python train.py --num_key_value_heads=2 --hidden_act="quick_gelu" --positions="learned" --init="uniform" --optimizer="muon_variant" --beta1=0.95 --lr_head=0.00984 --max_grad_norm=2.0 --decay_shape="linear"
Each number is 128 + 24 x the weight over its row's rms, rounded and kept within 0 to 255. Layers, rows and columns count from 0. Numbers have three digits each. The size before them is the row's rms in percent of the matrix's.

# layer 11 attention query, 128x320, rms 0.0793, rows 0-102, columns 40-79
103:125135097123125094127126164134118172133136173122120111101086144108142145164135102121114101124115144100181111140127122126
103:104135107140130140111083157151107120158131097109134150122097112148113157127091110148114121111165163150119128147184081116
104:090122172113138094115146133121123141120111105170141095123139128172147139158109176165110115139133160160157130148100162109
108:122154133100142150158085127138130123133115090097138131170136147153116088154134153129094132201126137111112124138179118113
098:109098152125159143135171171121183125119093136117160137140128155104130100096155122111114171109129135155077099103082095134
098:096122096112145131146134140129130098088129120142084126170110155155170113163137137097093141163107097117124114127124106164
106:100135122169154116126076122102102128123142108151085135149107096141127163118107132110117108192120145138141093135106113125
100:087102123146126115099123156150125106166130092134161101171145191133073094179116110122136146141134095139103096076126136144
097:085168189135146133178149143120130138092124151062104102112105142121165100175113165142142124138137100123129135154132113132
100:144110152135094121139126147134058140136131122118125175178083124096136101064109148100131106119114117127106141149139093150
105:112133133147160144166117114100155110084148130136128088125129130098161137112108066111111087105090135118127160112132093150
102:130110134157088143111125144153146121122123136127116070175135132149110084086086120126119122076122121100118124117106158158
096:128148136109149164143124146089135149124136136115101130105116102157123111138141127111126132151102105110128148145117089154
102:142163098153143104144108060180161133146116140175133148134130134091094151157153138150166121154113106144135115111122117098
102:142177150083145120171159142112151076157125128127119144134101092104140093135112091133093122170140130172143143114107144111
096:136168112114072088089132135129099087147127155102121125121143157097104141135147113116117131134089079148150166151104105131
099:117114108155156089120143134144149132129098131155177134174157134109141111119133113131098110097133111093110129150137126133
107:147135121111113156165127116167155137133121144126101097162143163137128122104149145139131133124131119139153146109131128150
096:145175137118132113144163116112102126096130134109150118126136159173081084149107067112169118132127131133158142110124154100
101:151140109111155109135113103131125148112084124117117109134127155125170097134153125163089118119088106108121085140120092107
099:107080151126102098135158103123111129108134144137141150093134115096115127092123151102091126103159176116157149121100103060
104:122120121141144123149134139139087139116111125130106147082173114120106128120127111143110152161090137115147097111123118123
100:156125126129147140123138132100097097143094100106109090114120129074158147113059097143167139135119124128126121120146125128
104:140157141093131156169118124142124121152134149126114132085124131122150127121104130124155083121137125117096128162148096144
099:144126092161126140143144136119134106143146117132154151126121083129158127133112149105141126112120103071096142185160126136
099:105151128147123157129155145127145133065149137166107123146142086132133118122162146097126116065141136066112142133084141153
097:141126177125127127135163151097101175154110064170113126126114124190143148119169128152118101116126109158078146100125131179
099:132093129144082137112118081110144075152110121121123134112106124108122138101137145088121130116145116140117147132149130166
098:107132140116167111111126164069079102115109110090127145117130170145152108164142102126082118133117090104079192094165135127
104:132135132145141115175117142176125133133126136133080159190096136108098133154118133133114121153148139099099105101114108153
105:139111142156096102152109122116113111131085132118137123116133121139131118102136157140134108114156100133137150104154090091
101:105153098118152151133124162120162153129126155115120123124135119128152165176155120135052171131112145141087155152139093180
103:146117144155108166170137169141126118114138148102061116118148095134136149152073122125131142161103101142132124147153186090
104:102162114162121133154135137168122112084146133128124104158137128123114114124108107108122099140123116137138135139154148145
104:115159092123142122148126116140092076135125088182133148143141099101129104147133139172133174063154107186164101114100111133
100:162108135142120108118142133157122155124103156124156136127105132088131118152135148097172146116147152126138104113103188124
101:102107098138144147178140147164105129090125126144090127115128144142124100140172120128110130135125168128153127125147110129
100:151087101139177089097101109118183146137106124117105135108055105147099154157138120113136097158146103094123111156139108146
104:118147144102124147134143118074135119160107153121141137096072125160101125143112095161123110115121109160153068097137160120
101:125148143147155124092110143135088121160136126113091161164143146106125117136120127130129144118108101152168220115092114124
096:153111111141160086132106122125146136132142093153160112138100129110122149134139132149119107162178133138124111081111110097
105:084117120121163072103124129123182124171115111133133126117104104113111119117124078107102112147090118174127142149188133176
094:133135102154154121122162143150130171108178129103118132112085122151087121125102117103094133112099140125156102112147110130
097:073146158100152128160157107126125113121117142137138149093146124141135142106103105117103112085115115143117068136133082149
097:123113122119099083138176119119129155138136118127123116141163154157158128114117165152135125105090098121185129159152143139
101:108147120115104137098134104143149123131187105122146157108113118155110101120121123097141110123111143116131173176129142140
100:106147155085138128130117097136150141125118128144111109104140116092164123161111154118124179095157129141106157096160121102
097:113127104138089122112158116130113094171107106096085118148122084125148148145155136161114119111133135175115109129149107106
094:176102123133120149107140110116119101158137176151164104110092134104104105126131141173174134119116122107120103136127108135
101:123146175128114125130165119108135138183127130120120126158138165118145119137117113121105104165124138124138153150169133102
101:114151136137161135115147112086167153136144134159111118136078131136127096093144163121117115174146156112113107133153075116
099:160088095130099117138123168145116161125116134103124185133121160135113161110091131137102138143118132094136184127129105118
098:157125114132096124159128173153133094119146150125134127081146118126145158149129129158149123143108093141144131097161130134
098:101138125158130103155183123144145129142112128106174105101104147087104168098153109120130108141114125159123167135084139083
097:159137129138089124112138120136093185137138095129089150156119115196130170118144148139116113134113127129140117108089110119
110:088137152122130104133156135128067119125105123089121201174139136117096129105131085161119122141128131142079129094171115129
095:136089131139084143133121133076118150131154090155144103154122135137110141107104104153107126117110107145120163123134081115
105:139168111091102146133125137130123136124115140139135111145129124144140146114098116075144142124113127139135128146121109137
098:106151159123149105169083147143151100160117129101166148125142122149154121114134140141109150130078169119164106122108082118
097:114086134145132147111142112089116162150111142072104128139155131117151115136072095151094103125106100145134099191139145166
098:151125189154157111157158180142135135155091123111086098110078082104125123131154157164129098150135119133119169116127163138
100:176117176183144116139136141086136148150148130153112143174140112099114109152101127155169115153148103137142147114118144115
100:101107130126136133103121153092105171107119116148075147121152074129088138163111169099126169156099097156128106149096122133
106:105092149117147140141107124157192151098161149093116123095104140147145113107108133116120136079149156115115112125115119164
100:154148130109148099138136086148126099129129092124119122160130148142145142150144089160117126152156112120149143103134129125
095:135146103174102102122129117104100083115150084150080140105123111164144156116102126101137124112103126119116117130144163096
097:132127116145128127137127160107180173117137135134137087145174123132147146136148104153089117097079100151097116163162104153
101:110147117156167132173122113121093121167182150122145132126142141091111142096092105115116174140096127107095119140190120128
098:136150123099121160100148109109130121134098126079130118123085140154162149138149183122098168128110138133095140093115107113
101:120110165139101145114118129157132165111145146103120118096172177098122108110118096110146128133117114115090143102115123116
099:144120167147136127132128098156163163163123144136114133119112149121104096129117168136148119116124148140156152087123148183
100:161120087157141134127160136080103126118105110126130083129122104146107101117187123093118064135130123136114136128131158114
096:106114114140159169132137176108097115124102134129139130168107129093091091126129112132139172123151118187133135142136126073
096:131106123147101135091173093099153153134117134134117112124115150095116117125090131121112155126170143116129124158119125080
099:155131115146093119122125110146114156121148120108153106130102153120112121133094155128143136178058124120106124160127099141
103:088087092161109157178112150135181122088141136121123156116078129126160093144146108135160109106117141145145136140127137151
097:112097143111106154126141147132098135124112128111177106152140169143116140121136137131123119123130126189125141146115106098
095:147144127164153150121086137154187135145122135178121143139107139134105098095087126155118141131094144136094111137155107141
100:150157117120118127108120113103134070096126168126088114164151132095083111166101089141137165152133098145120081107164177129
097:105124141107118136140134107121153090127138132110126161148161104097131169155174169093144090108097119159165108130081139108
097:164138100135082154118125139140101130105135131120117148100120132130107134148145078142158106104127112096115100147136158156
088:133109121135141112097130142129122089156138135143162163117117154135119121145098135146169113116144137158096088125123104121
096:111094144142099121125138117144101137122166130166059119124119144120116107140102069117152119161128123165138126110085162121
103:158168088158125152111129150115071105121105114167169087114062081150105176131123092134168139108149105152113165123100115166
101:114087150111124094153121130101103110098159177126126130071146079111127106077068139130086111106129134118133169161135132128
101:122115114116152129123133139128102193138112110080161112120205152115151144134145134141168142104121114150136116124132144119
093:120126101129142113133150108110107146137113118107121164120085114151117106114131141108156129107135120118151099157159096127
098:170115128133117144115095130137105133156149107163068121112145140108128158120214150108105133134161117121080120148152130097
097:139099150099113071129148124069106155170134146124141106139078107153122088124113120108144143131107134112156122117132121085
091:113089110112105161134115122122147103137177140154145105144133107149106152137173140166118128141164122156096145111156129094
103:111165176142088105086098138124138127096137111139133181159130117159121155133107119128098105110110136158127143154174107132
098:144140123131079137094096168117107152156159110139127116143092118109126140140113163106146120146098106114104132158149135140
098:156109144133143158135102105180113114171130086127154143097119080147132131113129147136122141139116108098130118132142152091
096:061126128103134110166122117125189185130141153183095160123162130117128144177155145111149079143106118106140121163111143165
108:106115131100127137137144116114129142124107138142133148119095093095161108091110124127152114130148090107131122155164132155
107:117153174127139127143137171161098138154138148092118079113114120211135135164135105109091134136112165156101140143149156143
099:148115130141175142103107143146113134109173164129073129140165159129125094107115073075126118084110099159134133139181131125
106:132124138117136114156101111160140120103123158102126180104109147152138100110108186145133144063163138101106090139118123150
099:105144105189136168106150126153155073124148095147130100092094137156150158120124142099116171132078109118132154104136119148
100:149168113104084097082126099164126149108116133120157169162138095128141101112112106129167141119190111156125114113118142131
102:151152121105138150115114148183151119110102155128154112109162105118128158089092139160124089159179160101137176123134119097
102:150131120104163126088134123088141142094124138083124118129109142154130104141122132158140092163097131127187132156121097128
097:134129091128128159124158144152124136113148149131132140149094099112158139156157139136136143160134164143149077154158124107
# layer 11 attention key, 128x320, rms 0.0804, rows 0-102, columns 40-79
099:149130134087138091148107148071102162109157136116123109088107120134152148135147118121155142122069154153151060165112135149
104:124088131121134109107129106163132088170141116111140123150093135164108129114144077134139124162137131142117128147126109095
101:156153125121148142152178085119148114098084133116122128122146109149135144142145093139167093189127131130147164109117137119
106:131119112105151169082096136170121151113116115109109098106104155137085146135067164106123129135144090106128182132138111129
097:146157117144147112112125120145156163137164188107154092124115132086134150105147160108137120130154126165101121110115155094
101:115177120119169108149150138119105129123108103154157116145132106105149142165172137092091109115126117162154170183111134121
108:132142086134098158158122143113083149142168115170130088185098102143101126119104115134119082126134109123155105171101102148
101:127091145137135163056138167156113149158130107144103114145153147135150111190116085136135173139091157179104143119119134121
094:098145149160116149148129172100152140124128158132145092123159147108146106124122094142171138170104149107126065136112102115
101:133089128148113118124111123121165144135182118109129137136094116100123090100102104143140087122099129096115123162119080156
105:130161111131132157171118080113135115081109146099133115113158112143120153147124084122153071142099154100099145126128134123
101:169140125157106139156116183153139105081145162132127078159131150140140088120124144129159138125137133128143110100127182154
097:154129121131111123115083171108163112123147113129158146104127128110095134106122102097110150164113121128174156148114111131
098:153135102134138105132156112152143190154117152149136134150136123131096121134106137108137128070136143058114111159083106113
103:132133204127128114127140142107136148200119142125135119130113115103105156144130093115114120126169134162109126123129146130
098:115101167153126096112102154112092106127080095120129153108136177095105096129115157137161120144116139155126151149114104132
099:143112088116174078151137118120101126143126119102098140126167149115137102149098141137128096167135098100153130124170119156
105:122099127109173131143089123174132140119133131149121094194198169128106138124134135131103161118136133120128161093132117107
096:154145152150143085154171088136075148094141161083164134150079145171115070126103112102103090129140112112140123139078142130
102:163143108178111147162123121134127141148097112132105106087134125143120153117125147134109178126117132146141102132089108167
095:116120129088140100127153110098162149107114132166141111117119099144147105085157163170089152097150129116136135124123107091
104:104081142108139150098127118174165122174113125113138140106100109128130124176107156136130165149101093107164125143147103149
102:112081099104113125119091112075124104137103133157105116156133133093136128111098149156162146130128099187107112106122153154
105:132154170128113157147145135144087125105108148154139107123062093085132186118119133186173113146124138125121174137122143132
099:127117085140131114165140167091102157157108111134115111144139170154122145113109138105167135141099121155091131168156141147
095:127128122114139147149145098137147151087112183135132158166186142119120116098176155136145116120144160101113058132105144102
099:115094140118104091147114101089133148136142145157126150105142149130130145116130174122143130129091105093123168076107102154
101:114099131145105141104147128158136131084135086137119113146129124095118142117117161134137139118162117143108130127166151087
098:135176150115151139148143119091109133126100097094115142130130094108120082148143127137111170144142116141127130096200117118
105:158141098116116107123119096155144153131121144120137180183092104128061122108116115178145108170090112135150170167130109170
105:103132100128105117159139108115112180114172103096133109085111150143123120084105134112163139142158146142099092156106115077
102:092084148096142142100103125088104142123106143128102112090145157152147087094167073137121130148060130147095142110152114142
103:151082119181114146117131162154121148128108138123100146134131095191088150085122113134119166203149127161137117115116141090
108:165151067132123092164121154117125119088146138161088156153100137107146122140110128125119150131099116163107122135124161147
103:125134127153103125112151152156179107170128139158115124125117110141119130130130120172145124077129139110177106121103116135
104:146094125146099108132157157135080113125145089082113084138077106117150143107130095123159124125134128137150116079100145195
097:111133102146116097142136090153146078091140110135134112125114108125127113158163155122073153121132134108123113142118143098
100:115079133138144146066112109081169177144170122097102073120112098123118178158152138152068145168137130097128125125156131141
104:117130150098095127112127105119112084151148152112132118138115094157099134101085114145118113114098110150109103125159146114
099:120168136157163120154098106098113165150127125099104095110107165092153111137110118123153130111154108124132179106140100138
099:136089169127121114130139086096127125107125123147178124077120126113115125143080132143159111129170179140151077140111142122
100:130136055097131110082115126142132156112160141119130146117119110127132090152123111121098137147105122097118113156152090136
096:108131144148114163164195139083139158120164122155138105145087131146106138089124129081094150144099144120161180152102125145
094:114082136133111115167116139102113086116147158151138154105166145121158174164150119094067106105121110129147105145111102151
100:165111149134126160149166122095078142094175138180153111090136128113132117149137114125174121141116103104127134182141173108
099:111153142103143089134129154115123147111168177129127139112087172150088121123118127116132120106131134114156116151153117114
098:138129103137152142074144134110177120102103126112114156091148123075089158116161097179141175149133113128136109114122115105
096:113127137141104119111112152107149141116110070155145109128112137131153151115160136172084136120132067101146109148127149135
096:186120129154069092122102145081097143140155154081158136116116140150136132091105129135125137109179108120137150121167139143
100:129162149090141139103150171113166153167138143105132100112146147142128138094148110141102132138109117144103106120089110140
100:117100092128146107159142118071141108136131135168120114103113145117105148106126178135128129160119124117071113092134094155
102:130140092141109125156132148129100152139109094156140119160145123160110177160123112139129141169131124123122149141102098095
101:128095191126099098134133095122083108116127163108128141118191104145126129126082103120119138143126114113162119094103104131
099:125157142156089099088138098128152137164143127094172132089112146127128159129176131125128114142168146146103149121112093121
102:161144113145164110131129117129163154148129123149108135113094181104148148103160160109134144098092091143104097111128096078
107:106144155137145136145141088122141119116108114089133137134147131118110111142121066129123151115136145102096156144159100094
093:137100113129082149072119129168115082125128110151120097160134103125116101153150146124079086113085135122104189107141110147
105:139124132092137144105148147115139134083126151110145108182103131133114083190109102085134131110101102084177146158117119146
095:147088107131131145144143147128144128094113079098145147125107098156096102116096135146137124089063147144119120182108081133
094:093115151143169176126145113141144102103114170086092149110145152112125126109115114127102098121114147120116092173157142101
102:168065116196100097132148144137142148140114109157162105118140133129165093094180153167176170161111099127088153072164123144
101:164126120136127130138127124125134150132117109116158114125111140078094108199132171101128133185148156153139135125097154157
104:137114145119171135115113112114134104152115133168137099098119080142156111144114142110133162140071107155162124132125101133
103:097128117121138145140149128129106138083169113120148096090110139121104096143123100139140135073125152095115136137162102137
101:119100089123126121160164114133141093140155108131106191153121101150103131132155165193137095118136109120107173146145153126
095:092123153159181128104098060086078131130113087112114116126137121142156130123085151104124126140111142129167131123125166123
095:125124124118109134144148164089155188113137157143117087136096129140135131129109126127148148119101108126110116179156144115
098:083124095139142128138149165103124127128132128123123133125134110109113124149094089128093173166139138152112069120137140116
100:112126134136144137100117134153111083123116134129126114147116150152157114136101173152101118124153113159108170139120139100
100:133141133137140175160140109135129165121143160112150140124144159120097071122137144096128135101128122124080112134135144156
098:131108166121142144094146110106120143137145146117112154144121156093103116089113137104163152100120127127120119112134115092
100:123099116157124136148091157131129154077121145143139156123191107166131143102095171138123135120120125121086076075111121134
096:081133119130135144130143159127158101146118136128143157127133143158103130137116134113113156162142118120135114143121146085
097:121137125118132152155121124153141137133182125095118098107126137142123127101130125154138151157141157187101115140147122133
098:135133112136115123121101090161118094138144115097126126169113144093078114109126114129156134129162087116117133152134173130
105:134134125168148144174121139134126100135148141114092088157119120129126125093122123091087131122090133082118101138124154159
100:099154140117063116134124110170100161130140129093136099097130151139135139140111087118165156063140172140185157144101142132
096:086167137140157147104099154097145146148118165098145131105176128125139174108152133092123173165091114113123137129089131160
098:128161136139146147130184083126140117130103153106129135179167119125124126116130106136096137129129139142122082150128172148
098:145106184105108133140142150145122157113103130122128094148091148147116145155160158111127119138166102143145122110103051090
101:155145140156111159134103136196131132117166101127160135139088123151093103177143043147117123139140150126165130127120158166
088:151135165125138111064131129164116132111104110150117126118099121142119145133159141149141122103135156120170137178108085099
095:163114123137127159126148112127160153120129154133140119133116154147052108132160105112104134155129115134171167110085174163
103:097199114113134132107142115121168145159160134147147126126087113125101146138194111186116103144108114109124122117114134171
098:103089125143120143114119171115123149108162113109126139116110157137153136102122195134152184153110133101102115122136160143
101:147189129144145149179124138134143159089150111102102104097146120074116127150171117131148129122125104133127105109122137136
092:115098094119086133121142126122123153079111134128096074118161119181147094116109111175123138175143121101119128167130090144
100:163133131147111137086068130125112112164116095161155099135161140131133119084141178138125169101124080133098183079104154100
097:116121137158126140159135125069095172134143116104121131111121150125063122120121132128139126152154148149150139099125142118
093:163129119096145124155100108153127119160110137109123190100115172110074157157183145133122110088123176150124121123122152152
104:138104126138124108109066158089100108114091114128125103131101124145143125153123138103096131108106137126115112154142125197
101:146136108117109142075050118150124146128140096169122106157095120137153174117114129099161156133072139111142174094158078147
097:159166086134140135154126189133105095164124138123149070102139150083120189115100133178101153120096117145142147106156110120
100:141124094110149127167102105127158143109104150137109130146100111122099134137134149146122116108112148128125091160125108094
107:135097098133158147131167097088160130112129133112112148095125099100099104141136119100137153120086116118138124106165119177
108:120186155110124176128132173122085125137140140145132153121159138196132121143153156128070129155098161123096142127115155116
100:125142080152141164109102134106123119139173145132113122115147176124134148097131120114121121125126154139143109130145124147
103:150141116121165129143095088131137079118148137088147121129146104108129110128097144099156110058161085152100151153126142113
100:086133111149140106144156138125125147139144080133126143118104107117185124141128130168102130144132088127126111145154129140
099:167117160151130108113136151137080123137134117114107121165124140139146135138113114129172095113096070107121152147155128097
101:109089083095114139142110132149124143149145102111173146122102132132103139112109139150148116114164168153141098132130156122
102:138110145127097156116139138095107133157115133098128091091110118126141155135145142168114095165101144102129167154162094119
100:109125137160085134131148148145213095110123109188125120138128106138148121144126123116119151162152144121119158139091164147
# layer 11 attention value, 128x320, rms 0.0612, rows 0-63, columns 40-79
092:124136146080121139119140112093145112148152140137114051092114091139131097093137133129115182148134093131119160127132084134
092:139124137123109165127151158122115154130127132116118112110173123115111126140128109176106132108129092140141182146146068126
098:104137127190110095117125164124137109159140112156117147135090167104130139169084133093119121137096181095124104115092121161
094:133120132103177088121131139164126087129133108142120112144156125157141140132155165115126142125097148138100118167148137127
092:141136107107095143174146144150119158109099108140145158159136152164146105142182045100125111107142134083141146098118140123
094:129145170127155128143120105143121123178099120154100133154147115148126096130154117133116106147137118163122123107082166072
096:148139134104166153102103121144130102107106161136126101095140133123097154118122122121135142160165148092132187176123094106
096:114120126101106125116133149124134112099163137133105131137105084071126099133146146155153146103116119148107159132102097082
097:105127143160168125112112085153125123114153137109146148133132130141119119156130134114095106134109132117137114135160140144
089:135130093115110137161137150158122108112118104182094163130128140115155115087147156082119101077144177146184129114113118126
099:142111154105138130146102135133119149145140173146115091118159156124085154085141162132146155128120140125125120099140117171
100:155083089138113101142154139117105145120094117180120105155158117141116139167133163119135091111141110119075138132128107098
095:153120152116121140105092110157130112143139143105141100149121102160118162122125144166085159133122101154099104118146173081
098:117120161127130148089120173132132134123161154112107139129098096123139135106163165136122107101126139122109109077134121145
096:101134150132145129127173132143085145122131110114117125083135116119141126132157079097196179101113153132144089140100134100
095:116128118090099126122142146128166128098113146123110127161161131147158151093151145125140121130139127170116139134145130115
101:122123136107123152114157161117119146163166163095130182133126104148142145129108125121129143120121120136103170136112172110
093:077124125139089128112137158119123125116128115155151102144136157138143142108125127113108090136110128152117130123115087141
107:105092133130115117119162113128124186143139100153126106081093103120152107145124100128152146122115160126102086132096120141
090:154096099162132113123098123120143136113112122149117109135124157107127120108136133097133105132120140181126107167157137142
094:120147123140148115127115154084126141141075122111145160152103100104147123123137140116120134128129093146161147104122153095
099:142136085091121113126121119138156087081144156098128142151207124127105137122102138110124111101167141090099123113089104159
102:096162111141116126107119136126127160119118096083081124104122173150109131147115120137138140103159112143119140169084080129
093:157148132083142123140129130153155089102113110159119122113141108170133123155147100088098105098169150125098123138153120143
096:117110112129150116142104042141111144117142140135185124130134099157114075178149167146134110084112142124136109113151124106
098:137110134112117126087145133138165153141178145116132138093131117130130136103079128138106178117164115131120158087126130150
096:172128141126114125135085137152129149132159149093149130154121105124105120152143138143141131114165131108142116107133104092
096:126138144142095112116148129160123116136126124096184137110107127098119128137113150138137134144154130146116126146114125130
098:136125147142101160118085121107155157123147130161137121155092157135159157132121092145128112129116154159083128128118128124
097:102139146148144123128147158136128143169152092131128169112131168132177124129117110117150070130143122133139099142148124121
094:124117181115119099150107123135125166105143111108119161104123113157133120099095149107118122117133111075123148124125167160
101:164145120142126114117131139145120120131118083139138131131131123159098148146141160124112137111175168141143114107111143149
096:150135105121141107134119141125159096133119141148105106109124177117120132116142137174122132148147187155116107142144147133
094:134092145137156158101123107115124121164145156166112112122131175197164167103095081117090102092122158138132136122094087089
101:142119122149138104122116160128151086110158151134145133076080101138172129145126111084157131116160143117125153132101140121
095:128119090144094165117112111150124115111150151134115116162132115169162128162095108141112111163098127161112117091134135109
101:142109151095163087144113148133121138110066096125106134092089092096156124137122111146159104109191117176100118116144166134
096:139102118102103097132109131125118111111111104203135138117116112146152145125141110125120171099139140106124142147140174082
096:134121127100103110123152114163126132116100095147100164120127151099164140136163128151131138123127178117127097127141135075
095:140181111081101136093147083134142087095169073106123114153109146159114164070177114158095112103077156132128165136109121102
095:151145098132102125130125207114139115153130137118139140074119123118136130106109148165123136128105144132164131086099186109
099:109173127126125159144144108111085091147160138135166094117116186104135119137126122156090117132121118165143155132156130096
096:127127148124146109139111102117139136142139159126165089194121103131128171096095157075138116122082177116163156117146119111
098:118149136136192153137123125119134157150130137127096127106106127132111152112157121103116143125125126139127111153136116093
092:152115140096132135078133109137138121099118130126109133153153128087140099113106134144123119161082124139134152128109120109
099:130151118109164192114148178129147063147093145135136160172150168099112119091174146199120160126143146139181111101100131154
097:130130089144154121114149119139126081169118119113136122124133124137118102136102150115100121126158159131152093134135145109
098:109143097086072133120107117134124115101146105130132174132172122130126132113153154107123129178109126117160158145138115127
101:117141146106155155126134124105120133158143135136129103166157101160111132107119138110090136147149140089093174131154161092
096:133098092139130101143127167128123127097136105145104113118100160175112130154155140142169150156157116141111140097124115123
094:157123105077145112121137170086127157097125131130173111125122120165143107108088128139149165136104084075088146138160102096
102:123133143102138136094125214153144159136119089130141168152115133159144166092103161118147101115128164121133118174136125140
087:110154108102163160106111159127129120135104133180152105134140108116154112123188083123127159120149148125123116128172106121
098:128131147105147129137182098148085073143110153125118095122136136107106142130118167120135139104135075132110139116131109089
099:132148099155113107120146164119211169121124170127124133089120156134114133166154133139120147158129128127122135085090157170
093:110093121113084152122129091080092150155135169155136140163157091189089117079169126144165115104157124097139126133141107132
094:139144142130085142099092099169100103101117118091155093098122176110131168121151145138142159141167140089119136153153126121
097:136124121161143135128117144103106120113131126121104115120081102121138080199134100128110134089109121119130163158110162094
095:128102120160168124129165112100149123161124137109136148093122095134131112088138135147099124101073119173134091129155105154
093:108070159140124107102174136113135102099098145132136159110151137125111119113090133124108181115132158147100103127141135119
097:132154129100156150124131135120139108132116156141127121095143121121124114172128113133123133104152124138137134165128121129
099:136125112118118161125124121130135143163128130131146125123173084170155110078101150146098094100087155106113136114165125124
100:131132109140122119114110112098155158168094119125141167143136110124087141114167116100125098113112174156150168106136167155
109:127148153111144085130158125136129144151165157105135131139140101109151129082152158141117135131135173141130086141121107121
# layer 11 attention output (transposed), 128x320, rms 0.317, rows 0-63, columns 40-79
090:126109128154149114090097163119088144122132147115146148156104134148136150142115114132133125125075099114153149120135135143
089:143091080101146120134142097105127149137121143172136137123133121122128112165122100116153147138159153169110097126152133106
095:129138127096114132096154124208132134095134102159108135101154140117137153111138148121173124157118119112151165142159126115
094:131132107124098137113146122091123137135169152120163140129148101116104150145110113097106095128122116104197149100111138137
087:110104136169119125090152134090123119154093122121140085149136110147174144172082184124157091144138101148128124117130133128
091:098117117157121138111141149125157185116153100108073105127082140082125109156078147105119149114083104113130167132164131165
093:146141136127113098177144113110143141104158137141131182146109072174136098119167131131123144110126111159101095119132146127
090:103119111135135112108101125113157150156118154121169107153156155160152120151113132145109103158145138126109105144170141150
094:184104096151107155119109193129092119121133134103139112093121117126134159115099176126142138124151129121151140141114138121
088:090171112156153093120110067111167129104124155117140091120136147132119126118124101145101174141116101124095055163149130125
093:132159114150120104149137128157155139135066152089142119143125100124142097139116097129113037104151112125128147080085134121
096:075159152083142143107125104114152127137157088133132114116178134107146095124142112122132142077093124193165099149119159131
096:131110139149142118134097172139090132154152076126126131088065146087110111108152103135144134134145152139158157141100089146
098:126148117163140100154096123116095133140133117155092112101131151118090145139130124114127104147127106157144176194121130141
092:147150107110144119130099108147127114120068129128128125141145136132104159145131104122125123117145100129135144134192133143
098:149147117152125112121100115121117107131148106126155131116083156124115116156117095140092105088127129096114122111118130142
100:135157155124109088130099115117129112129073124113102128142122118129105129135138106134125128149132114143126087113125125116
090:136121179159124167136166153108113124108139143135070139140132138143132102111111158073101111150095099116166104145160182102
106:119165151127115128128114126152136082109124117118098114135138103153121101113111157125136074146142115131169169174115125131
096:123122127119128127161118150133100113106119121128123140163152079149153172140138108146095137102136155099132115104092151175
093:173156134147088128132126116202087151183140170110139112082109122134123097128094120126130125132152154098155102157161116148
097:133110125115171141132143143127120163171123132093109124135071146145154148142150097146098110116136108122172078160133143103
097:136110107143121110178158113119123104135099164140142115126091126112156108121158142108098103103157147130154145112151181162
087:118125108152146161122111128124144160119133147119115113160105162125154132142132131129083099083146111155187132117070110092
092:162113131140100130132129154130165118151125126107095150122120137114129143115101115120141115157142108127103156087100142144
091:118136119111131112128101104163091128152054135129112146141067114126120098123121152144151151137116116121148148141113091114
091:102148146141133061160182144107163122124109123180125130117142105119106146115117157101140136183105152162144103161097122114
095:146127110099122133129148131111121149140138146142127151123130120171176125135099130125144149122057168100134104153134109134
095:079138133106113104185122120120131084119137118126117143104166104097098061133116125135120134184136125080133120133133126135
089:110163143126124126117117133150208121098136134124155091130115103125160152131156153145152158132139161116121108146112087077
093:153150128117133130136115135134109088130086138188134102114140127068132172123165129115102108127164108159130107138140070120
093:115133108151109162126097127141150131135154129126100132122130126094122150141122124130154129111167108141116111137147125092
096:124127148104086101141111136090079156129141111107128172118138123141139166117144118133118122122089103098145105139117152139
092:111151098128120098148113134135171138111125106132123115101125089080111081161122132093135137165097141168146100113114139100
100:095120115114087099165163159122129155103104087092122114156107187121127129144141133113137112135132142167120117144174089154
090:120108162120126103147142120133102119156146090158151202140138127080121093086137135142152143072126132146143156144135151197
104:109127125200101139141128094120103110125159101118119120196115162169131161109146102142101143163114115159138096183126103115
096:122124117141141145121166124124134146142126159063129137139107118138096103131086185112094080157099125156121106112135123132
092:154111084135105120120120145151099130101128169114115108143124137152112124105104126135105136118102083121126119151136135184
097:131100164158164109179122156091092126138109134112118081111129131161158118144094122112158125153121132135166104129150104121
095:111128132151136108100154084146135145115133151145118115119064104154153149140141129109136115172141142138146132118118103130
093:148128155112144125118154122131165139148126125131104129110109108150160120148149124068148121110151118141092137128082110134
097:127126120117112156155110161154100099107107139121099169063114120100110070177153141152087132150156111124125102113121161149
094:139096102118059119077102115151122099108125104096138111116160118127099126131112145132123129151107155115099126085116144140
089:133124099144143139136080157117122109162161138161139095073120097117114142153135113129132157117112137141138126102108121132
100:141131122141120110129114121137155115096120129106110130071094117168147119136093089130139104137104120138112126167112127112
095:127166141122118129151134157144095150067149126127087112143124098165129126117115120129137147154093098100109161182101148155
090:111116124142100169146148121109128179138142140138107101132113128108149099142079108137097090068128110130103099094118152121
097:156128095147130115135066175124092135105156129105131153106083145126159116135133110178123148105101107123142145146127139179
092:134146156145146129134140133119151151188105144114149118134115128107156120097094091144160159089136143132107137140140155118
093:121095121156127137129128118160106136150129122139088119137121129122142099138105112188136116127140141142177133131094120147
101:120093124148110111181150102153146096114125145156148124133142121138130072111126107137127096148143115168133066106104140139
086:126110136158130137154132128128143146131134115095107139155140119117139114156050168139159164108103072153124144102088160143
094:128134111117154109131087149144141156121157114147167138185114110151118089121135106061113082143107120147107141138137152158
095:138152125071149123177114116123098099122111142118124106157089095106148141126096118106108139103171124094115112178112120139
092:095149115143108140096128143147088145150163100065139122118096145127207171161062096111119171132141133117139172119166126144
094:129094114107140145144150111108133108106126132152132117132129122151144137123139112113107134139117130154119209135138111099
093:101114103092145080131136114139155127096111085113114141101151131143101166130128127121121157170146120152093158094175115131
096:151109143103113087133123155148126130119111130102135135178101161121120113144101093123086167141161170101161138135137086130
090:123153102117177101200071111153070134133121132114114168128160100130104116144121123122118145130128160120125158151104104124
094:127108143126108106104144095073082170131128073115143150151099117108116115122137147140141141129155154085133143070131101113
096:093128100143127110140123152116112154138153155115102135118079154126112140181122151090136135139131118146126094115095157110
093:129089104107133136154115112138095127089089138131135141131126139130167129174150106160089114181130127137152114128156153099
111:132118125117131131162137117117140087121108170171136116067093130111135143164124058150154144146091101115095137150123136152